{
  "n_layer": 13,
  "d_model": 256,
  "n_head": 8,
  "n_kv_head": 8,
  "head_dim": 64,
  "d_mlp": 1024,
  "vocab_size": 8192,
  "activation": "tanh_gelu",
  "norm": "layernorm",
  "norm_place": "pre",
  "norm_eps": 1e-05,
  "positions": "learned",
  "qk_norm": true,
  "attn_scale": 0.15,
  "bias": "all",
  "tie_embeddings": false,
  "parallel_block": false,
  "extras": ["capped logits"],
  "init": "normal",
  "init_std_qkv": 0.0188,
  "init_std_o": 0.00261,
  "init_std_up": 0.0188,
  "init_std_down": 0.00185,
  "optimizer": "muon_variant",
  "lr": 0.00188,
  "lr_mult_o": 1.5,
  "beta1": 0.93,
  "lr_head": 0.00881,
  "grad_clip": 2.0,
  "warmup_steps": 117,
  "schedule": "wsd",
  "decay_fraction": 0.813,
  "decay_shape": "sqrt",
  "final_lr_fraction": 0.02,
  "batch_tokens": [65536, 131072],
  "seq_len": 2048,
  "doc_mask": true,
  "train_tokens": 690200000,
  "steps": 7547,
  "dataset": "wikipedia_en"
}
Each number is 200 + 30 x the weight over its row's rms, rounded and kept within 0 to 999. Layers, rows and columns count from 0. The size before them is the row's rms in percent of the matrix's.

# k: layer 3 attention key, 512x256, rms 0.0691, rows 239-255, columns 0-63
# q: layer 3 attention query, 512x256, rms 0.0718, rows 240-255, columns 0-63
# v: layer 3 attention value, 512x256, rms 0.0875, rows 192-199, columns 0-63
# o: layer 3 attention output (transposed), 512x256, rms 0.113, rows 192-199, columns 0-63
k239,109,225,230,187,209,201,189,181,199,181,160,208,206,199,180,145,189,219,227,211,185,223,178,187,201,203,177,213,261,290,189,235,209,189,187,142,197,227,188,246,191,159,194,175,167,187,177,213,207,183,188,209,227,223,230,235,173,186,256,187,222,219,186,201,202
q240,098,244,244,219,257,203,193,181,217,170,168,164,209,176,225,190,204,183,177,251,216,169,207,189,215,188,200,212,248,186,200,216,230,180,221,228,207,248,253,238,197,214,211,204,128,170,197,167,191,205,161,201,238,170,166,175,253,216,228,234,170,119,251,209,257
k240,123,214,153,188,210,187,215,261,176,212,177,198,194,164,222,168,185,208,260,257,256,180,198,218,219,177,254,206,178,260,169,190,241,211,264,192,237,201,187,189,205,200,168,230,207,221,181,182,198,214,221,205,216,238,164,188,196,211,208,220,172,179,200,181,176
q241,097,256,226,179,154,184,176,199,228,225,229,194,210,155,151,194,224,218,252,232,241,207,187,140,198,197,230,172,163,218,179,148,164,196,226,152,240,170,219,200,225,213,220,179,161,211,215,229,162,173,264,196,194,189,212,172,240,139,176,154,201,245,254,175,213
k241,106,129,229,214,180,197,234,196,217,234,207,225,223,185,219,175,216,128,213,215,197,219,261,250,188,218,203,203,187,196,176,204,269,216,203,192,261,177,253,180,185,207,199,251,210,151,224,147,218,215,183,218,181,194,206,155,226,209,178,148,196,165,168,211,198
q242,102,177,195,179,167,275,208,202,215,171,193,184,193,189,205,182,204,267,177,254,262,185,199,252,198,167,208,230,216,202,255,205,186,164,240,194,202,249,155,133,243,215,220,191,233,183,201,199,196,204,204,190,160,170,203,211,161,233,206,199,144,187,149,184,190
k242,112,235,164,189,254,218,202,140,188,280,162,181,186,205,167,197,185,196,212,184,226,201,165,163,228,162,201,194,163,203,169,204,185,219,242,164,200,223,232,272,213,259,217,130,202,251,178,230,199,207,232,242,180,182,195,216,210,201,183,199,272,210,194,214,196
q243,094,224,248,229,203,219,202,247,174,194,181,199,251,218,142,196,169,232,185,181,236,169,195,199,172,140,199,214,184,174,152,246,176,232,247,197,169,213,218,211,288,212,210,175,222,192,230,242,172,180,213,145,203,237,208,223,200,228,228,202,164,257,224,189,201
k243,119,169,217,235,181,171,175,130,183,162,174,149,183,206,221,156,241,180,180,188,184,155,171,235,173,245,242,209,202,193,173,189,312,202,186,188,198,214,196,126,154,122,204,195,229,217,243,162,222,205,210,230,205,216,180,167,213,228,249,201,208,189,173,192,220
q244,103,208,184,201,204,239,211,156,196,186,232,210,228,167,161,165,189,188,123,195,131,226,173,185,215,210,184,197,173,238,193,240,159,223,254,233,153,211,252,240,214,173,198,234,219,211,135,247,181,237,217,219,211,238,233,166,226,177,226,187,178,185,225,147,207
k244,126,229,213,213,166,217,165,231,154,213,153,130,174,200,211,157,232,252,191,198,248,199,219,187,181,164,207,190,151,280,206,167,217,191,193,206,204,176,197,153,233,172,155,241,177,231,201,230,194,129,227,212,215,222,153,182,139,196,200,183,173,208,189,180,210
q245,096,191,202,156,186,250,173,175,192,178,188,194,190,198,160,170,218,208,206,246,236,216,191,202,191,199,239,172,245,223,216,229,218,221,184,208,207,198,144,148,279,184,157,218,204,209,195,213,245,160,211,224,169,237,233,198,216,217,183,221,225,216,229,183,167
k245,109,244,200,220,211,213,186,187,181,261,204,157,209,226,137,176,246,162,154,148,152,192,224,214,278,183,174,180,171,210,195,184,187,181,226,185,246,210,241,185,188,168,183,166,220,235,176,216,130,190,237,177,191,212,183,165,215,173,217,193,212,158,186,194,271
q246,096,173,196,170,277,206,159,225,206,236,178,194,168,189,196,176,196,234,169,248,214,219,160,202,112,190,220,193,169,176,136,223,243,200,191,215,182,284,208,181,221,247,212,204,209,192,182,236,212,252,196,179,233,178,191,161,197,244,175,262,162,114,181,247,244
k246,116,244,161,204,192,227,214,202,160,229,205,221,230,189,202,182,213,189,179,247,222,175,235,181,268,167,224,205,178,185,238,167,204,196,199,190,198,192,227,135,173,155,204,212,211,209,212,208,214,188,205,208,217,185,146,221,206,246,207,220,178,267,198,186,231
q247,090,216,210,256,199,223,186,185,177,229,194,211,254,177,222,187,165,141,250,228,229,186,278,232,172,181,176,214,158,225,224,217,193,241,219,154,212,226,233,210,190,277,155,175,243,197,227,195,180,170,241,204,224,112,226,232,211,141,194,146,235,218,200,178,183
k247,115,177,188,266,226,173,241,182,198,169,207,193,197,205,150,236,229,306,211,138,201,235,159,194,170,239,208,247,182,227,166,217,143,155,227,175,168,178,185,204,199,198,125,209,204,193,188,206,206,216,220,221,173,186,237,145,217,230,222,162,158,214,159,177,206
q248,095,199,257,219,196,147,265,198,249,186,216,207,213,225,197,196,189,216,215,256,168,173,217,225,221,170,219,244,254,151,285,144,261,231,218,209,184,181,207,183,214,218,210,202,204,149,216,152,214,219,171,173,186,238,187,206,184,211,208,169,165,184,191,195,241
k248,108,237,209,213,239,153,199,186,209,163,180,200,161,201,190,167,215,188,296,153,199,183,177,170,168,177,213,238,204,202,175,238,206,184,220,203,219,186,234,221,165,228,228,209,199,180,213,211,226,246,232,174,242,214,230,222,232,207,153,171,232,218,218,212,163
q249,092,196,175,220,248,180,179,144,184,222,257,213,205,181,226,209,187,170,182,219,218,205,226,173,275,243,171,201,195,192,140,268,176,200,249,168,183,178,168,184,153,211,172,189,193,165,140,226,225,158,243,217,221,177,204,161,234,170,243,205,175,192,233,179,134
k249,109,225,178,208,180,214,230,183,131,194,162,209,211,157,167,146,236,218,178,222,268,174,162,220,192,171,208,216,167,234,215,209,210,185,175,196,214,261,152,152,218,223,194,175,189,175,188,202,134,176,208,191,150,244,192,174,202,176,241,240,182,124,191,201,220
q250,090,245,148,216,129,187,163,196,222,176,234,243,227,204,167,190,216,209,219,153,156,179,215,244,210,206,208,216,239,201,210,218,242,216,204,233,186,192,251,151,180,205,197,176,150,203,193,149,247,189,225,201,180,210,171,197,221,220,252,120,164,173,170,224,163
k250,111,233,164,202,211,205,169,175,140,227,215,166,193,184,238,160,197,187,231,184,244,183,214,152,171,155,199,183,168,225,127,191,175,226,189,226,241,278,154,181,212,199,214,194,187,229,205,217,192,174,222,168,194,172,198,171,161,166,245,198,215,159,206,194,200
q251,090,233,180,166,173,238,144,218,233,216,192,213,250,184,282,205,197,235,185,153,221,195,195,188,218,226,176,172,223,172,187,225,199,187,184,163,201,161,127,206,245,165,163,170,206,231,173,212,195,177,229,195,190,199,236,197,235,166,188,215,206,222,254,211,166
k251,112,120,216,199,203,222,256,181,203,159,204,205,222,177,176,257,223,199,245,196,194,193,228,189,173,172,210,209,208,171,177,181,202,221,198,220,216,191,212,222,142,160,256,213,160,225,197,191,176,187,211,214,193,192,191,192,170,184,247,148,218,198,234,237,193
q252,096,193,198,221,151,244,255,198,167,217,247,213,247,184,254,211,192,216,185,220,219,193,192,237,134,242,280,188,209,222,194,170,222,162,221,194,236,167,210,135,226,241,234,176,235,183,221,160,206,241,225,188,184,236,201,172,156,211,183,132,176,114,185,158,211
k252,103,271,216,206,244,214,258,207,207,223,171,196,163,203,174,139,169,204,216,204,201,202,265,226,221,153,179,178,222,197,183,211,245,173,228,199,190,203,192,197,160,222,211,257,255,231,167,215,194,236,158,161,178,183,194,200,216,162,205,193,152,169,149,212,232
q253,095,214,223,179,181,208,206,239,215,212,169,150,176,215,154,205,180,222,223,188,186,229,181,237,191,196,177,163,197,156,207,179,191,241,174,165,183,182,231,172,189,213,149,250,223,233,129,149,138,184,200,236,223,204,145,218,214,187,194,230,207,201,212,190,187
k253,102,241,241,163,215,213,210,181,236,246,230,159,213,216,201,212,199,238,225,203,197,182,192,171,235,240,160,230,189,237,194,219,194,183,141,189,241,200,181,199,248,163,211,198,152,165,208,187,154,189,227,215,227,156,191,217,235,166,173,196,204,227,212,229,200
q254,098,167,136,195,166,173,175,226,247,213,243,187,149,211,242,223,223,183,218,231,232,237,210,228,238,236,180,165,188,201,207,197,166,175,217,219,201,219,196,139,192,247,173,233,236,209,197,207,180,132,253,237,124,220,247,197,206,162,141,164,174,194,183,200,230
k254,106,229,200,197,260,198,184,127,223,208,261,188,147,165,252,206,193,202,224,167,174,178,226,227,208,238,195,240,235,209,181,221,174,252,245,236,225,163,211,220,179,156,240,175,154,184,185,172,201,253,169,191,211,231,211,199,204,146,214,186,191,203,162,208,161
q255,085,183,187,221,232,183,208,248,209,172,209,234,222,216,215,225,200,171,166,178,216,225,176,202,204,208,166,260,209,253,174,197,226,171,180,222,200,217,174,163,199,192,241,233,245,226,232,175,216,162,203,211,204,269,209,209,99,220,215,186,164,248,176,167,238
k255,111,235,238,207,209,226,190,182,248,213,215,234,189,156,186,203,272,178,202,192,232,230,242,168,253,202,216,149,221,202,246,200,174,188,194,228,207,203,312,205,183,187,148,206,224,161,141,234,147,168,207,247,174,205,230,232,236,182,234,210,202,202,225,241,172
v192,082,235,222,208,169,217,267,197,160,135,231,212,203,238,196,180,210,153,213,245,200,159,243,241,208,208,240,258,163,249,207,245,184,213,169,153,212,211,153,203,214,228,189,164,227,148,225,222,188,186,177,196,165,189,201,163,196,180,240,216,269,187,144,233,193
o192,077,159,244,221,239,223,214,203,262,153,204,179,219,165,202,193,190,207,183,178,234,187,163,217,167,223,202,174,166,280,244,172,270,186,235,179,245,179,246,196,177,162,199,224,217,169,177,183,232,184,178,199,250,227,197,228,172,186,206,193,236,173,207,201,204
v193,081,185,183,173,214,196,190,247,235,162,223,216,205,174,208,198,194,202,216,169,166,207,165,182,205,212,195,209,201,174,183,157,205,227,212,188,221,204,220,201,167,119,180,194,214,179,161,235,187,183,151,214,197,183,213,188,207,200,172,197,219,193,262,199,146
o193,077,209,188,149,148,247,225,182,173,193,186,203,181,181,206,227,194,204,210,168,232,191,181,224,196,189,199,135,183,218,192,279,202,183,202,256,193,201,140,200,215,205,175,159,184,172,208,173,131,211,151,193,188,229,283,221,184,267,193,161,184,182,226,119,183
v194,086,190,165,205,153,227,166,222,160,157,200,230,171,181,206,211,213,235,202,184,202,195,151,160,163,201,178,153,204,189,183,221,200,207,170,250,164,245,203,129,207,143,186,190,165,143,158,181,150,171,240,228,213,197,202,207,156,200,155,259,163,215,231,220,180
o194,081,165,203,183,191,207,216,209,195,176,186,231,216,189,119,231,258,214,206,192,186,215,222,150,215,182,185,206,220,240,199,201,198,188,220,167,193,183,189,192,182,234,230,182,184,219,241,147,169,233,223,158,143,212,214,142,206,180,233,145,220,209,195,197,199
v195,085,236,225,198,166,153,187,210,219,165,222,191,222,285,220,232,188,179,215,216,194,218,223,184,261,192,191,222,186,206,192,166,177,224,150,197,201,164,224,233,169,195,168,205,128,162,199,169,187,225,183,147,147,185,187,141,205,199,171,182,211,201,172,201,190
o195,081,174,189,198,192,247,214,217,206,182,188,210,157,158,203,256,217,225,197,145,152,195,146,246,237,186,169,226,257,145,232,189,255,175,230,172,184,167,231,201,221,217,213,171,200,247,122,200,234,196,174,247,231,201,180,194,232,228,193,186,202,141,222,214,176
v196,080,131,183,216,194,219,192,185,181,201,172,174,189,184,220,182,155,222,233,199,177,251,248,186,142,165,175,197,173,221,192,186,190,202,227,192,227,207,211,123,217,164,198,204,204,172,210,210,276,234,178,205,185,187,188,189,225,231,209,171,172,210,175,159,140
o196,078,232,159,185,165,235,184,184,199,226,225,221,150,163,233,162,184,244,134,174,232,196,212,215,257,173,194,181,215,217,173,171,177,178,183,192,204,137,249,216,211,178,229,253,215,185,166,180,173,257,242,187,194,190,200,152,257,213,154,203,192,225,210,236,201
v197,077,166,238,258,232,207,200,234,187,213,176,180,191,261,224,241,217,220,170,187,206,177,124,165,217,175,201,139,216,144,167,145,221,218,168,166,263,190,255,268,153,244,156,196,193,248,146,202,257,148,183,144,170,237,183,176,205,231,179,149,184,198,178,268,163
o197,072,182,187,200,163,172,170,189,156,226,221,171,202,183,190,167,170,182,254,176,194,209,210,202,206,239,193,149,209,170,216,244,222,158,190,226,220,199,179,227,232,236,179,215,174,233,155,214,187,201,157,222,193,197,113,175,236,216,124,207,234,144,232,164,185
v198,083,176,208,246,217,165,193,187,173,209,207,204,167,206,268,199,201,185,166,209,188,222,174,236,248,184,198,223,226,244,195,195,171,246,219,189,204,215,193,236,236,206,208,212,210,198,180,198,233,205,246,168,135,233,205,220,188,207,194,204,242,174,207,212,180
o198,084,185,225,235,206,204,182,196,186,211,205,192,199,185,235,197,170,199,133,209,206,227,217,224,219,219,200,232,156,174,176,184,207,166,191,162,227,174,273,200,164,203,226,231,208,211,209,249,193,141,209,226,239,175,183,204,184,208,143,193,155,189,253,185,250
v199,085,203,199,214,236,223,229,198,213,221,188,214,196,211,192,208,223,199,235,119,154,263,238,177,145,153,272,216,184,235,112,232,203,182,220,248,224,183,222,176,220,164,196,191,196,183,237,191,231,181,236,198,179,232,137,197,245,216,238,169,265,267,182,227,216
o199,077,180,176,225,174,209,202,194,144,184,196,195,156,160,234,152,200,182,168,258,227,216,174,225,158,199,139,227,220,187,166,172,237,199,198,172,198,133,176,254,202,177,204,199,214,161,151,220,217,206,232,192,218,140,185,214,166,185,209,222,171,202,226,235,209